python train.py --num_attention_heads=4 --num_key_value_heads=4 --hidden_act="tanh_gelu" --norm="layernorm" --positions="learned" --parallel_block=false --init="normal" --init_std_up=0.02 --optimizer="muon_variant" --lr_mult_o=1.5 --beta1=0.93 --final_lr_fraction=0.03 --batch_tokens=16384 --doc_mask=true --train_tokens=176600000
Each number is 128 + 32 x the weight over its row's rms, rounded and kept within 0 to 255. Layers, rows and columns count from 0. The size above them is the row's rms in percent of the matrix's.

# layer 3 MLP down (transposed), 1024x256, rms 0.0467, rows 195-247, columns 0-63
size [109  96  93 103  88 102 102  98  93 108 103  96 106 100  94 107  89  96 103 105 100  94  94  98  97  91  92  99  93 115 100 100  98 113 102 100  89 111  67 104  99 100  94 100  95 120  99  98  89 100 113  92 104]
[[160  88 119  93 104 148 102 101 164 115 102 143 112 126 108 118 138 175 170 127  60 130 141 141 144 171 142 100 117 127 141  86 112  81 100  99  63  93  86 125 160 105 126 179  91 130 145 113 138 117 168 124 180 165 126 146 128 151 125 157 140 138 155 127]
 [139  76 108  86 124 159 140 134 102 147 106 136 141 136 153 135 130 110 174 176 111 142 156 114  97  96 107 154 147  59 113 128 160 148 152 128 119 114 111 120 119 101  92 137 125 147 157 121  82  86 165 137 169  64  84 118 149 107 117 159 133 151  98  99]
 [126 124 122  16 125 112 102  86  66 146 130 127 116 105  92 182 144 174 130 234 126 131 139  82 136 178  94 136 135 101 187 133 131  97 157 108 155 155 118 102 155  73 133  57 146 125 172 191 126 175 129 102 125 129 140  80 110 192 112 150 150 158 139 137]
 [ 85 152 118 160 168 103  88 117 129 125 140 101 141 104 109 156 163 153 110 151 103  85 139 112 119 132 169 115 128  99 140  91 101 181 152 118 135 131 116 180 125 150 145 180  89  74 120 107 117 126 210 182 206 168 170  98 136  77 108 121 111 162 109 134]
 [ 91 119  75  56 173 108 133 144 197 108 114 121 144 121 133  54 149 146 102 126 157 131 123 108 123 105 171  79 105 103  96 156  94 122 162 140 130  98 196 130 165 145 127 150 141 141 110 131 134 125 148 139 144 114 134  89 109 163  68 118 116 158 143 121]
 [100 171 147 124 111  91 172  93  84 146 120  64  98 102 130  64 114 159  87 125  83 172 144  95 155 181 153 128 120  86 147  79 132 141 137 138 120 159 102 132 162 122 151  97 103 177 149 117  96  90 142 158 112 174 159 153 102 142  63  57  66 109 119 122]
 [115  40  87 115 121 135 134  91 131 186 117 139 132 137 141  83 166 140 115  86 201 104  70 132 117 113 153 138 146 175  98 122 129 158 134 146 159 114 218 172 126  47  67 137 156 115 137 127 140  60 189 145 120 145 171 211 152 187  91  69 145  93 117 157]
 [116 105 131 124 109 129 153 142 126 146 144 163  48 109 142 121 113  81  77 118 180 121 146 122 154 113 118 145 153 158  85 113 153 117 153 122 111 104 122 147 103 130 176 135 111  85 145 143 104 156  41 155 136 131 187 152 116  75  95 106 134 112 102 156]
 [131 153  73 134 104 106  84 132  88 168 114 110 178 115 117 191 111 111 140 136 224 145 142 106  78  93 106  21 140 137 149 180 107 126  93 159 141  87  96 157 164  85 121  81 103 106 130 113  93 128 141 163 104  78 173 117 123 174 148 125  68 111 109  81]
 [139 153  58 171  96 101 250 148 140 150 170 190  86 172 110 122 110  76 169 179 172  96 168 111 170 126 118 143 204 116 131 144 166 144 136 114 109  79 138 161 114 115  96 203 107 112 120 144 153 146 154 158  92 129 173 148 108 141 119 156 103 157 147 107]
 [192  81 108 100 123  77 148 136 163 120 123 137  95 173 130 143 170 137  80  90  88  73 162 161 120 132 108 138  93 160 191 149 125 107 126  65 107 183 133 148 157 144 100 179 160 190 136 177 129 141 127 123 148  84 172 151 139  85  95 136 142 150 108  72]
 [134 138 150 100  88  92 145 123 193 120 166 130  57 146 101 179 148 151 111 165 142 136  91 127 149 121 114  67 148 129 107 146 169 126 134 116  91 156  59 128 139  94 115 140  77 131 155 173 152  58  93 172 112 189 114 101 126 144 107 126 163 217 128 167]
 [ 82 126 211 120 112  80  71 145  81 116 168 105 169 124 142  93 103 108 117 109 193 149 107 140 145 139 135 167 173 100 175 156 120 107 135 132 149  83 121 172 132 195  96 114 112  52 124  98  88 120 130 107 128 148 129  63 119 125 180 133 175  98 156  46]
 [134 184 106 178  86 144 136 187 117 118 116 157 103 149 114 167 143 120  82 130 145 111 140 129 125 164 159 116 142 128 161  92 153 142 199  57 105 151  71 139 114  57 153 152 147 129 116 128  93 108 159 153 127 115 133 158 134  74 187 125 164 133 127 110]
 [107 150 168  89 106 127 140 139 113 121 120 118 126 129 149  92 102 132 126 114 119  44 117 106 114 104 153 126 118 125 125 120 123 176 177 140 124 169 102 139 129 153 107  86 118 165 109 140 219 142  90 119  99 114 171 140 141 160 111 149 147 130 146  87]
 [ 99 144  84 120 135 164 153 115  93 137 163 154 103 109 147 178 100  76  63 130 114 120 153 136 153 122  95 109 150 143 106 125  73 102 135 120 100 108 107 131 155  92 149 128 156 130  82 120 137 162 151 162 146 154 137 114  93  79 192  81 150 100 159 132]
 [158 131  59 186 164  65 184 130 147 140 141 140  87 212 111 117 131 173  84 136 135 128 100 172 162 148 118 105  86  69 164 135 154 163 101 140 106 132 136 112 183 128  84 144 160 135 128 117 109  59 113 116 154 140 159  89 130 107 124 142 108  84 121 111]
 [137 155  92 173 133  92 112 115 173 163 160  90 117 140 154 114 212 114 178  84 130 136 148  55 148 137 171  84 114 168 177 163 132  77  96 138 130 136 151 117 113  81 103 103 121 123 147 133 106 164 109  72  81  71 157 128  77 160  94 148 165  97 148  79]
 [ 79 131  95 169  58 160 131 138 105  98  77 130 127 109 132 127 103 170 135 156  89 137 145 200 147  94 122 136 142 105 150  86 127 165 140 149  55 132 134 141 141 149 135 148  79 152 174 179 200 175 121 138  94 127   3  86 133  95  98 111 110 133 170 152]
 [ 90 131 130 146 133  58 138 129 185 197 130 154 139 105 183 123 117 155 171 123 103  64 123  87 122  53 139 139 206 101  85 135 102 121 111 119 151 156 167 138  89 114 123 147 163 104 119 192 162 119 131 178 142  92  65  21 152 127 146 130 114 168 114 157]
 [120 154 154 190 159 104 171 170 103  87 119 130 168 103  79 187 123  96 132 139 177 136 152  80 153 196  99 132 148 138  98 121 118 101 160 167 139 135  92  96 156 124 187 127 113 105 158  84 171 147 182 156 145 131 121  91 136  79 128 152 132 123 137  99]
 [157 118 171 124 189 134 174  88 129 100 132 112 165 144  93  97 125 160  68  90 153 146 108  92 136 154 153 129 146 126 113 165 130 159 144 173 123 127  83 127 118 167  50 124 172 145 102 151 176 175 151 112  64 143 144 120 103 149 161  77 125 152  92 139]
 [137 157 169 203 161 123 139 200 108 127 155 158 109 142 151  86 110  57 126 155 202 131  73  71 134  95 123 146 127  63 154 169 162 151 174 160  76 124  87 131 100 111  90 150  69 106 140  69  79 132 163 118 125 118 150  95 140 107 117 165  74  97 106 158]
 [137 115 104 137 125 108 105 128 147 110 126 106 118 134 144 127 138  95 141 107 153 169 149 127 158 133 159 113 108 160 159  80 139 104 167  83 142 160 165 153 171 113 139 141 129  96  77 106 152 160 135 118 124 122 102  65 173 124 172 101 178 131 157  89]
 [140 109 154 162  78 161 121 162 103  81 142 103  45  95 129  48 150  72 115 120 147 107  82 172 117  90 167 155 119  93 101 127 124 122 121 118 100 136 140 147 154 147 134  96 111  64  96  90 129 171 167 102 143 108 114 102 149 132 129 138  92  98  99 176]
 [153 131 162  73 138 104 105 102 134 139 156 132 134 122 108 136 114 143 123 141 118 130 149 177 135 104  85 193 151  48 163 111 218 118 114 107  99 153 116  98 141 131 139  85  87 137 132 130 138 141 144 100 110 101 124 133 146  60 122 207 170 225 179 139]
 [ 99 127 137 103 119 155 101 116 106 134  69 102 117 139 108 119 109 101 131 116 125 139 146  99 143  89 160 108 141 103 115 138 116 184 174  97 180 136 189 186 117 121 121 181 131 129 119 163 179 111  93 135 184 141 177  91 133  63 105  85 124 149 148 115]
 [128 119 148 185 139 113 153 157  63  99  95 101 111 132 138 165 142  65 163 101 111 149 102 115 189 145 152 126 149 108 153 129  90 146 111 154 156 115 137 122 108 176 122 181 138  92 116 126 207 112 132 122 111 112 144  80 136 117 129 101  78 120 171 154]
 [163 141 105 106 177  71 125 114  99 140 188 103 115 129 115 134  69 100 127 155 111 151 163 130 113 155 121 103 168 181 135 136 176 149 137 171 139 123 138 117 117 119 126  78 155  96 125 113 157  67 131 136  95 106 160 104 148 117  65 155 145 167 110 130]
 [137 146  91  95 174 181  91 173 115  78 154 104 148 141 149  94 135 140 146 131 110 148 133  65 169 118 146 108 156 138  91  95 113  99  97 155 144 155 118 156 149 181 111 136 133 140 115 155 147 143 169 148  58 115 125 172 103 141 114 100  75  97 123 133]
 [126 107 162 154 130 144 107 170  86 143 143 108 170 120  73 202 152 163  45 112 181 117 169  88  71  96 147 135 167 112 103 168  83 164 142 192  76 107 119 151 158 104 105  89 147  75  95 151 160 121 133  88 110 135 108 139 158 126 167 123 160 140 152 134]
 [ 96 147 108 116 142 153 126 158 146 197 121 141 135 154 164 154 141 184  71 115 165 111 131  99 160  88 140  71  96  69 125 143  74 137 144 124 118 116  84 152 104 106  99 111 166 113 184 101  87  70 120 119 122 117 134  49 131 149 112 112 153 127 171 141]
 [133 125 154 116 156 172 158 131 128 108  98  96  81 137 123  97  90 142  80 189  88  79 102 125 134 101  98 183 174  85 142 174 141 107 105  77 137 172 173 164 107 135 171 131 164 124 161 163 137  75 116 141 112 142 129  81 101 158 162 167 111 149 133 175]
 [164 131 193 154 184 166 142 121 167 118 136 126 161 120 128 136 131 123 117 158 149 100 114 168 104  95 109 155 101  96 167 106 142 113  77 134 150 148 124 100 114 161 152 162 143 154 122 113 109 100  98 114 135 113  98 187 122 111 106 173  62 146 127 124]
 [ 52 100 168 168 150 146 112 113 156 153 146 107 171 153 157 167 170 128 151 144 184 168  93 118 143 186  87 112 120  85  94 147  80 114 145 170 180 118 136 135  97 136 114 107  55 176 181 126  42 105 173 146 163 107 150 150 127 130 145 131 134 158 153 140]
 [123  84 125 189 157 123 107 158 100 169  70  98  95 118  92 140 116 124 147  90 175 120 106 114 120 145 147 128 115 110 132 109  88 136  98 155 158 145 116 154 137 149  52 114 113 114 178 168 142 126 108 166 139 137  96 126 158 157 195 124 125 160 172 138]
 [137 167 126  33 147 142 140  99 248 151 152  74 116  66  74  75 108 150 151 104 142 116 125 141 143 123 159  92  76 113 164 111  89  89 121 121 170 146  71 145 164 118 136 110 133 106 177 121 149 136 139 118  68 109 134 149 101 120 148 112 156 144 128  95]
 [106 120 119 182  89  98 179  77 106 139 188 200 190 112 136 140  82 136 112 139 124 166 157 134 111 168 148  79 126 119 152 158 142 142  97 127 205 103 148  80  77 128 141 108 151 145 118 135 138 126 108 182 160 140 145 178  86 114 167 128 135  91 144  99]
 [162 111  81 134 185 173 151 108 107 121 139 150 120  83 109 105  70 214 129 178 137 111 165 139 121 140 174 138 124  96 100 109 134 125 152 134 159  96 125 127 156 102 149  80 194 152 163 142 156 107 180 132  79 162 149  92  93  89 163 150 129 117 124 103]
 [ 81  88 152 121 138  89 152 135  98 204 114 163 156 119 166  94 168 166 126 170  91 107 123 138 119  92 162 163 144 112 105  85 114 119 170 148  83 158 150 119 128  99 106 114 142 127 154  71 108 121  98 109 128 156 110 107 203 172 210 136 145 160 128 117]
 [181 160 102 148 130 140  92 121 159 142 113 120 136 165 107 129 167 120 104 128  95 138 140  73 160 208 112 122  92  91 106 100 122 137 145 126 158 109 149  62 109  75 139 109 148 128 173 121 106 159  11  96  93 102 115  84 103 146 141  99 142  79 115 108]
 [ 89 112 115 110 145 109 104 103 132 149 124 111 127 130  83 131 117 112  96 131  77  76 117  94 106 125 140  97 183 162 122 115 137 125 114 115 131 132  39 105 111 132 112 155  81 126 158  48 110 151 109  63 191  79 177 170 144  89 112 102 183 105 121 103]
 [ 50 151 162 154 133 144 139 158 159 103 171  90 173 182 146 135 103 191 139 162 134 128 123 135  91 164  95 122 116 108 116 162 125 112  54 139 165 103 109 171 103 115  69 122 163 104 115 131 136 125  70 175 107 176 178 177 161 145 196 105  87 106 126 135]
 [ 85 101 178 186 101 136 111 167 165 133 127  71 120 133  99 120 121 130 169 182 102 155 123 157 115 140  85 123 119  58  92 173  81 127 133 169 136 141 107 115 185  83 126 102 118  88 124 194 132 122  97 173 129 107 114  88 189 116 140 122 157 158 117 118]
 [121 124 128 118  49 115 112 130 203 198 173  51 106 169 122 180 139 169 122 196 167 122 151 121  80  81 159  91 107 148 114 156  99 144 120 146 145 127 114 150 103 181 155 159 126  96 144 141  78  99 175 132  98 126 171 156 137 125 174 111  98  72  94 196]
 [145 148 124 114 114 198 167  65  79 129  95 155 140 105  82 112 111 103 150 118 120 135 128 113 158 122 101 163 157 183 129 145 175 101 123 156 153 119 139 130 144 104 124 134 160 192 159 107 116  86 166 126 126 151 125 161 170 107 123 158 124 125  95 136]
 [129 116 146  78 123 138 111 171 150 161 176  71 126 165  71 179 164 124 169 157 119 110  94 105 147 176  98 114 163 183  90 119  87 155 159 121 151 152 159 173 173 168 105 166 119 142 120 130 153 177 134  77 160 129 139 116 137 173  97 106 142  94 136  92]
 [138 130 104 148 154 106  81 133 101 147  85 144  88 130 135 111 120 144  39 120 234 156 126  95 139 103  66  96 109 105 124 146 132 103 173 111 152  97 154  96 129 145 128 107 146 149 184 136 129 166 130 130 178 107 120  89  68  88 168 101 119 151  57 108]
 [139 125  95  88  63  89  89 130 109  69 132 126 104 153  72 144 159 124 133 128 210 160  61 187 167 106 152 133 144 121 109 178  81  87 150 161 115  92  91 135  86 115  94 160  95 183 129 155  74 159 161 130 137 157  97 112  80 114 131  91 147 106 115 107]
 [ 63 133  80 105 139 126 109 144 107 112 138 128 102 123 118 131  68 152  97 129 206 140 139 128 143 122 118  79 204 131 123 124 124  97 178 101  79  65  88 113 155 116 144 161 111  87 104 151  84 136 135 106 117 127  74 141  96  99 208 162  39 120 161 100]
 [134 153 120 126 117 188 102 109  80 104 112 130 107 103 121 118 155 115 125 162 116 110 126 124 152 119 135  64 139 146 140 123  80 169  80  74 119 112 136 133  77 107 130 147 109 113  94 113 102 115 157 169 110 205 111 156 113 188  83  40 112 161 160 184]
 [140 124 140 104 137 146 175 107 119 146 113 148  34 137 143 121  99  95 172 117 143  96 161 116 143  96  76 103 171 162 105  97 100 165 143 109 145 140 111 174 102 155 133  76 131  86 160  56 154 185 175  98 122  79  92 158 120 148 140  91 133 144  68 119]
 [132 161 173 104  45 130  76  88 163  84 125 115 139 200 128 117 139 119 145 136  78 121 152 109 141 131 208 168 150  96  88 176 110  72 108 131 135 135 111 126 105 146 129  82 133 118 127 123 158  95 145  98 112 146 145 189  81 141 147 156 118 151  90 143]]
# layer 3 MLP up, 1024x256, rms 0.102, rows 196-247, columns 0-63
size [ 82  94 106  94 100 105 105  84 114  98  92 102  98  93 110  85  91 104 104 108 101  98  95  95  97  91  99 101 118  98  83 105 115 104 103  88 101  65 107 102  97  95  98  97 111 104  98  86 102 115 102 102]
[[156 114 181 116 166 198 116 158 238 137 196 126 105 122 172 126 115 116 102 100 123 142 121 112 103 134  73 135 135 146 182  79 146 144 124 171 132 110  75 133 145 178 140  98  90 108 115 104 123 128  91 125 172 139 128 144 115 104  98  66 172  69  65 125]
 [132 174 110 167  81 162  97 137  83 117 165  90 158 129 166 144 125 160 130 142 148 127  59 138 140 124  56 119 174 129 126  77 102  89  41 144 112 100 120 132 146 144 139 157 125  54 101 130  88  70 157 143  74 158  96 152  79 202  93 113 146 133 159 145]
 [ 85 113 148 134 148 185 129  90 140  78 107  85 103 159 125 158 121 123 129 147  90 128  83 133 142 183 178 128 107 107 129  84 114 126 146 110 112 137 185 148 128 129 157 150 149 126 134 127 125 123 129 194 168 106  98 121 173  95 140  95 168  97 145 138]
 [183 113  88 222 122  82 169  82 131  81 122 117 122 178  84 124 141 123 128 148  89 118 132  79 124 111 151 150 123 115 162 163 189 128 163 127  69 148 150 117 107 108 123 157 126 141 125 106 113  39 124 174 134 158 120 189 173 138 159 151 149 158  64 110]
 [128 166 126 106 110 153 162 112 102 157  81 132 159  93 154 157 143 164 153 114 119 158 132 156 135 181 201 132 106 128  33 148 154 136  84 107 131 159 144 142 120 113 147 146  80  96 180 179 133 115 139 100 139  85  55 185 140  82  90  96  73 139 144 130]
 [152  73 147 120  63 136 125 165  53 157 190 125 162 118 125 129 138 136 119  87 117 133 140  57 122 157 116 145 129 128 167 120 101  57 140 171 169 109 126  79 184  93 152 119 186 135 134 117 143 184 121 112  99 136 127 141 202 143 108 131 174  95 159 144]
 [188  54 158 102 161  63 110 173 105 162 122  90  94  95 116 176 148 105 152 212 124 174 129 160 154 102 136  86 162 113 143  90 119  98 134 116 127 118 135 112 114 142 131 103 137  97 135 203 135 194 160  85 157 156 125 143 135 125  95  73 132 122 177 125]
 [147 105 124 137 155 108 153 140 176 122  93  77 134 177 116 166  68 174 129 166  74 109 109 162 133 139 188 165 153  62 188 144 145 131  98 105 154 140 111 118 168 109 175 159 142 170 157 126 178  23 108 126 149  77  80 107 103  92 109 117 150 134  71 154]
 [ 98 157 122  80  52 149 166 111 100 222 146 151  83 154  59  85  74 114 127  92 124 100 133 117 130 109 105 113 151 167 128 106 145  94 147 113  43  97 137 157  85 127 155  79  96 144 153 179 134 150 140 141 143 124  72  92  96  86 107 157 173 175 172  73]
 [150 158 101 162 165 127 138  83 131 140 166 154  72 135 173 122 128 122  70 115 144 106  80 136  70 122  75 149  64  95 133 138 174 124 102 151 146 140 175  91 145 102 106 194 110 160  36 122  98 104 114 108 108 123 155 127 121  92 124  93 133  89 150 157]
 [ 79 116 110 137  80 119  91 106 108 151 161 100 101 102 122 109  93 116 149 152 103 102 168 108 156 113 101 124 210 106 113 105 123 150 122 116 143 164 169 118 137 131 128 132 150  87 146 152  63 181 125 185 140 145 161  84 135  91 116 120  98 174 118 121]
 [128  95 194 105  83 187  91  88  90 134 133  78 154 183 130 141 106 144 121 156 110 113 118 144 135 142 163 142 122  95 115  95 139 114 174 114 120 179 124 131  99 161 130 142 100 103  99 117 199 118  78  56 125 167 154 108 133 104 159 110 192 109 118 159]
 [110 111 143 126 129 165 141 129  87 110 151 102 129 120  88 113  81 120 113 164 122 109 133 104  99  79 126 169 102 149 104  89 212 105 165  95 120 137 119 112 127  97 107 143  38  94 116 130 135  99  91 162 129  98 113 118 133 166 151 127 114  50 157 136]
 [ 99 141 124  68 212  62 199 159 141 156  89 110 167  89 158 117 164  93 159 205 174 171 113 176 123 156 143  95  90 111  63 107 156 120 121 156  87 152 186  83 131  80 157  93 113 121 120 129  90 103 142 160 174 153 107  98 119 137 136 107 165 142 109 104]
 [137 163  81 122 144 155 199 142 156  96 116 108 127 104 124 170 118 159  54 114 163 132 103 145 127 151 124 152 137 129 146 141 185 130 130  77 139  90 130 155 132 124 120 103 136 144  92 141 138 120  93 134 133 114 132  96 119 134 116 115 173 145 174 173]
 [122 133 109  75 159 152  82  54 103 100 129  80 107 156  92 126 132 123  86 151 110  99 133  86 105 114 175 167 162 129 129 145 167 117 165 118 117 173 122 167 128  54  94 157 112 144 100 141 103 106 186 140  47 162 160 101 148  95 140 191 148 123  73 132]
 [ 95 107 138  67 155 161  83 133 124 101 150 100 158 202 110 105 102 111  84 131 104 152  75 112 110 135 111 124 134 139 139 101 139  87 130 174 137  90  86 166 147 154 173 101 155 162 150 136 100  61 129 154 109 157 143 131 132 130 206 113 189 120 179  82]
 [ 71 134  80 147 108 112 148  70  95 158 130 120  83 119 120 199 142 149  80 132 106 125 103 199 138 138 163 147 149 143 160 122 180 139 134  89 100 107 141 126 129 109 181 149 127 169  99 164 125 128 104 125  36 139 150 162 100 156 111 131 118 110 163 123]
 [121  92 122 169 146 160 143 129  31 206 124 174 114 132 116 117 128 151 155 175  92  88 135 119 140  93 156 115 108 131 164 134 159 112 164 138 147 153 116  72 172 174 180  83 144 121 188 182 115 116 131 133 120 102 111 143 100 187 143  90 169 114 151 157]
 [176 143 166 164 110 137 193 127 131 121 164  34 105 172 112  76  97 193 147 116 156 139 131 157 169 122 161 113 121 158 141 122 188 133  96  96 137 184 123 111 154 118  95 137 180  62 164 134 104 113 109 162 150 106 120 163 158 116  59 101 132  99  66 107]
 [153  92 115  96  74 128 117 171 148 106 120 155 188  87  82 107 117 101 170 113 130 139  85 132 165 113 143 130 163 112  93 127 158  33 130 107 101 124  81 164 119 192 162 101 119  84 150 134 127 110 144 168 136 108 111  99 137  84 121 116 154 146 112 150]
 [114 140 159 128 111 164 123 158 155 109 134 211  97 154 101 110 152 146 145 108 147 126 150 112 128 142 130  93 116 120 164 115 138 104  91 116 124 179 154 122 167 151 147 102 166 131 178 165 140 129 121 152 147  85 103 108 113 148 103 118 217 143 200 156]
 [176 112 180 146 143 136 134 160 138 160 101 173 128 146 128 168  81  89 152 135 110 134 170 145 120 185  87 147 113 131  73 125 142 105  97 199 114 154 138 114 111 171 153  88 122 124 143 146 106  84  40 109 152 104 160 132 111 108 111 127 108 108 124 163]
 [110 125 139  81 149 126  93 134 185 153 124 139 152  91  60 138 103 156 120 136 183 141 151 111 118 117 120 105 126 110  55 113 176 132  67 171  49  50 115 108 166  84  81 157 130 105 187 114 175 186  76 120 128 193 128 118 109 167 203  65  96 168  49 121]
 [112 145 111  82 135 148  95 108 163 167 125 123 190 185  92 116 158  99 127 143 141 107 124 157 112 158  83 183 142  99 146  98 130 143 187 100 114 143 112 150  95 140 110 122  93 197 121 116  90 132 212  66 121  80  71 117 178 154 184 134 165 125  91 181]
 [161 128 137 222  84 123 177 134 125 172 128 115 104 120 157 142 142 157 108 138 169 171 101  66 151 102 158  90 191 125  94 177 119 153 118 111 167 157 134 152  55 116  85 104 153 131 139 173 148  95  99 108  65 147 151 124 117 152 119 131 142 139 136  69]
 [129 138 101 153 141 131  60 150 164 143 113 155 127 121 165 138 126 168 157 170 199 179 117 121 174 126 123 152 127 184 197  42 131 105 138 109 113 186 166 119  91 112 169 108 157 102 115 165 157 104 150 197 163 122 162  71 174  81 104 127 134 140 111 164]
 [135  79 103 128  97 123 199  97 166 169  71 108  89 149 138 171 101  67 101 173 170 104 125 119  77 129  67 155 135 143 107 120 183 153 202 135 112 120 198 181 145 109 125 150  77 136 190 149 100 156 139  90 155 160 113 109 115 128 136 100  98 132 121 156]
 [ 89 143 122  70 104 137 133 141 108 127 128 178 145 126 142 137 185 102 166 122 141 148 123 123 155 167 174 179  76 125 166  68  62 155 118 122  46  93 187 196  92 129 145  97 205  47 123 126 122 115 131 132 103 117 116 114 113 165  82 102 133  75 125 172]
 [ 97 138 123 121 118 137 174 189  92 111 144 182 154 134 114 109 120  72 133 102 125 151 143 111  46 125 112 122 162 140 134 127  66 123 150 131 140 100 178  90 182 173 144  59 111  80 143 144 128 163 114 169 148 165 151 136 113 173  74 115 184 148 175 127]
 [175 100 132 121 125  94 139 143 169 144  82 208 114  56 140 117 125  93 174  88 116 102 129 150 107 136 147 147 105 153 167 106 125 135 148 131 112 157 127  80 124 177 115  89 102 130 118 139 115 172  91 112 136 141 124 197 108 146  92 139 124 155 106 126]
 [112 153 109 121 144 143 153  82 134  58 150 132 101 101  89 116 162 181 161  82  92 183 155 109 143 119 156  99  88 148 113 106  91 131 147 179  79 135  90 111  68 108 108  70 142 143  98 125 132  97  70  67 189 126 113 176 166 137  95  64 136  96 105 130]
 [101 122  79 168 167 196  89 163 135 161 124  95 129 101 133 151 159 127  83 115  53 144  97 155 137  66  69  78  87 175 150 111 173 135 144 139 101 129  74 100 105 107 158 162 137 156  57  91  53 149 154 137 102  86  51 129 133 111 144 117 121 189 145 109]
 [ 72 135 102 135 122 133 198 128  81 153 135 118 158 160 115 143 170 172 107 105 121  84 170 159  99  47  93 145 123 166 118  83 163  72 126 118 131 107  76 101 141 118 134 180 142  84 123 128 131  75 118 140  99 103  68 162 106 139 158 137 161 219 137  88]
 [121 151 193 136 162 123 146 145 107 179 129 127 179 156 121 138 105 127 100 127 172  95 136 155 101 136 116 104 136 112 136 115 162 130 195  70 113 111  89 119  81 163 145 121 126  89 139  82 117 108 100 125 122 125 155 124 183  90 108 178 178 124 158 138]
 [123 140 185 188 129 121 107 118 113 133 151 134  72 163  82 164 148 175 130 175 121 126  93 134 107 145  94 170  97 123 117 117 162 143 180  90 125  91  95 177 153 149 131 120 127 140 119 113  99  93 136 148 132 121 170 148  98 189 155 134  91 116 120 123]
 [201 165 167 112 100 123 135 106 165  77 117 156 107  95 128 130 140 154  93  72 174 132  95 154  88  80 122 137  76 112  39 117 117 154  96  86 153 133 123 138 112 110 153 105 155 122 115 146 109 136 143  97 161 120 153 125 117 118 138 126 102  74  98 110]
 [121 126 233 118 158 105 112 128 159 121 155 101 119 154  64 165 130 144 162 169 154 175 118 140 119 119 175 224 118  92 114 140 127 121 126 120 171 137 178 149 149 130 164  98  78 124 109 128 181 101 184 109 158 139 107 142  84 164 151 158  92 154 133  71]
 [123 108 141 119 140  84 113 101 169 116 111  84 140 160 187 166 141 101 101 149 159 165 144 146 174 183 155 130 163 132 170 158 136  89 133 124  82 124 153  80 154 144 109  96 106 144  85 202 142 175 105 130 100 128 128 127  94 100 133  57 150 131  88  82]
 [159 158 123 100 131 138 104  83 125 158 115 169  89  77 100 132 157 124  91 135 136 129 165 135 124 184  89 136 127 100  96 152 127 123 101 141  58 148 130 171  80 162 147 135 129 136 143 131  97 143 137 170 141 149 105 132 163 139  60 143 161 136  43 120]
 [135 185 141 104 226 102 149 112 130 110  82 151 139 111 116 143 169 138 131 187 127 145 151 152  84 149 148 146 192  90 127 123 120 105 152 116 121 124 120 143 132 126 123 102 135 142 108  78 126 145 109  95 120 116 184 132 153 121 143 171 127  80 114  93]
 [150  66 173 138 111 152 151 131 169  80 176 101  93 104  70 151 101  87  93 128 133  92 148  97 160 149 130 151 123  75  76 140 115 127  73 118 142  93 125  94 114 107 127 102 128  87 176 131 155 205 168 139 123 135 205 163 157 191 133 120 153 138 186 143]
 [104  93 175  84 115 115 157 196 131 117 111 141 112 175 121 113 159  70 125 151  65  94 125 138  79 159 111 160  71 121 135  71 130 102 151 107 165  70 152 106 113  79 126  95 172 162 113 173 105 141 158 132 109 133 113 112 135 163 139 140 126 158 101 152]
 [148 130 140 151 141 116 148  84 115  97 162 117 108  48 175 135 167  74  77  68 144  94 124 116 201 169  93 110 146 121  79  75 122  87 110 134 196 119 131 134 105 114 138 161 126 113 164 125 117  95  92 123 131 128  89  66 123  93 178  39 138 144 136 176]
 [ 89 155 104 119 171 178  78 101 110 121 117  92  82 122 172  83 103 132 146 146  97  89 124 126 150  57  68  95  96 128 131 124 141 146 121 146 191 145  52  66 168 122 163 145 165  85  87  52  47  80 141 121 129 160 128  53  71 158 135 176 106 186 118  91]
 [192 181 145 105  95  86 132 146 165 150 159 154 156 108 157 110 123 151  76 127 159  94  80 207  25  82 172 145 102 123 139 169 188 111 125 149 109 109 144 159 115 148 165 108 113 141 104 188 173 100 144 180 137 114  98 106 148 160 143 100 142  76 120 141]
 [155  97 122  97  91 134 142 109  84 110 167 137 144 104  83 140 171 131  53 115 129  94 134 142 111 147 131 110 171  69 100 197 157 150 173 160 117 108 138 141 131 141 178 163 184 156 151 202 132 192  90 123  45 102 124  97  76 134 115 160 133 152 113 129]
 [112 111 101 167 142 110  95 124  81 139  90 161 159  80 136 163 190 126  97  91 185 118 108 152 124 120 146 130 126 137 145 132 144  98  56 176 112 125 175 186 128 144 107 125 162 144 149 184 119 136 157  62 135 116 133  67 158 129 116 154 144 177 159 113]
 [105 200 141 150 168 159 168 113 144  38  60 124 119 158  95 137 141 210 148 108 167 122 139 188  97 120 156  84 185 126 165  90 107 145 138 110 132 119  94 122 134 115  88 115  96 114 161 126  99 146 146 189 146 172 170 127 108 172 151  96 153 132 113  61]
 [ 93 104 183 104 108 147 110 164 112 163 138 153 106 137 133 118 146 174 127 118 135 133 169 183 121 130 153 149 108 140 172 126 120 132 112 132  69 147 139 179 145 200 115 131 155  74 129  79 108 137 144 155 108 204 141 160  71 153 108 105 101  81  72 171]
 [ 64 158 157 156 157 132 124  94  93 121 113 152 136  87 142 139 170  92 152 113 107  76 114 184 177 162 137 108 141 115 110 104  91 144 145 128 122 114 188 124 124 132 144 160  94  93 110 176 123 117 160 133 103 128 113 137 131  94 133 112  59 139 145 165]
 [154 165  11 109 136 140 164 168 145 130  90 172 186 111 215 145 103 125 103  86 150 169  62 135 128  79 162  80 134 131 159 108 146 135 120 118 148  98 108 133 162 110 149 111 112 151 156  93 139  69 148 178 153 139 133 105 148 123 120 169 127 159 125 158]]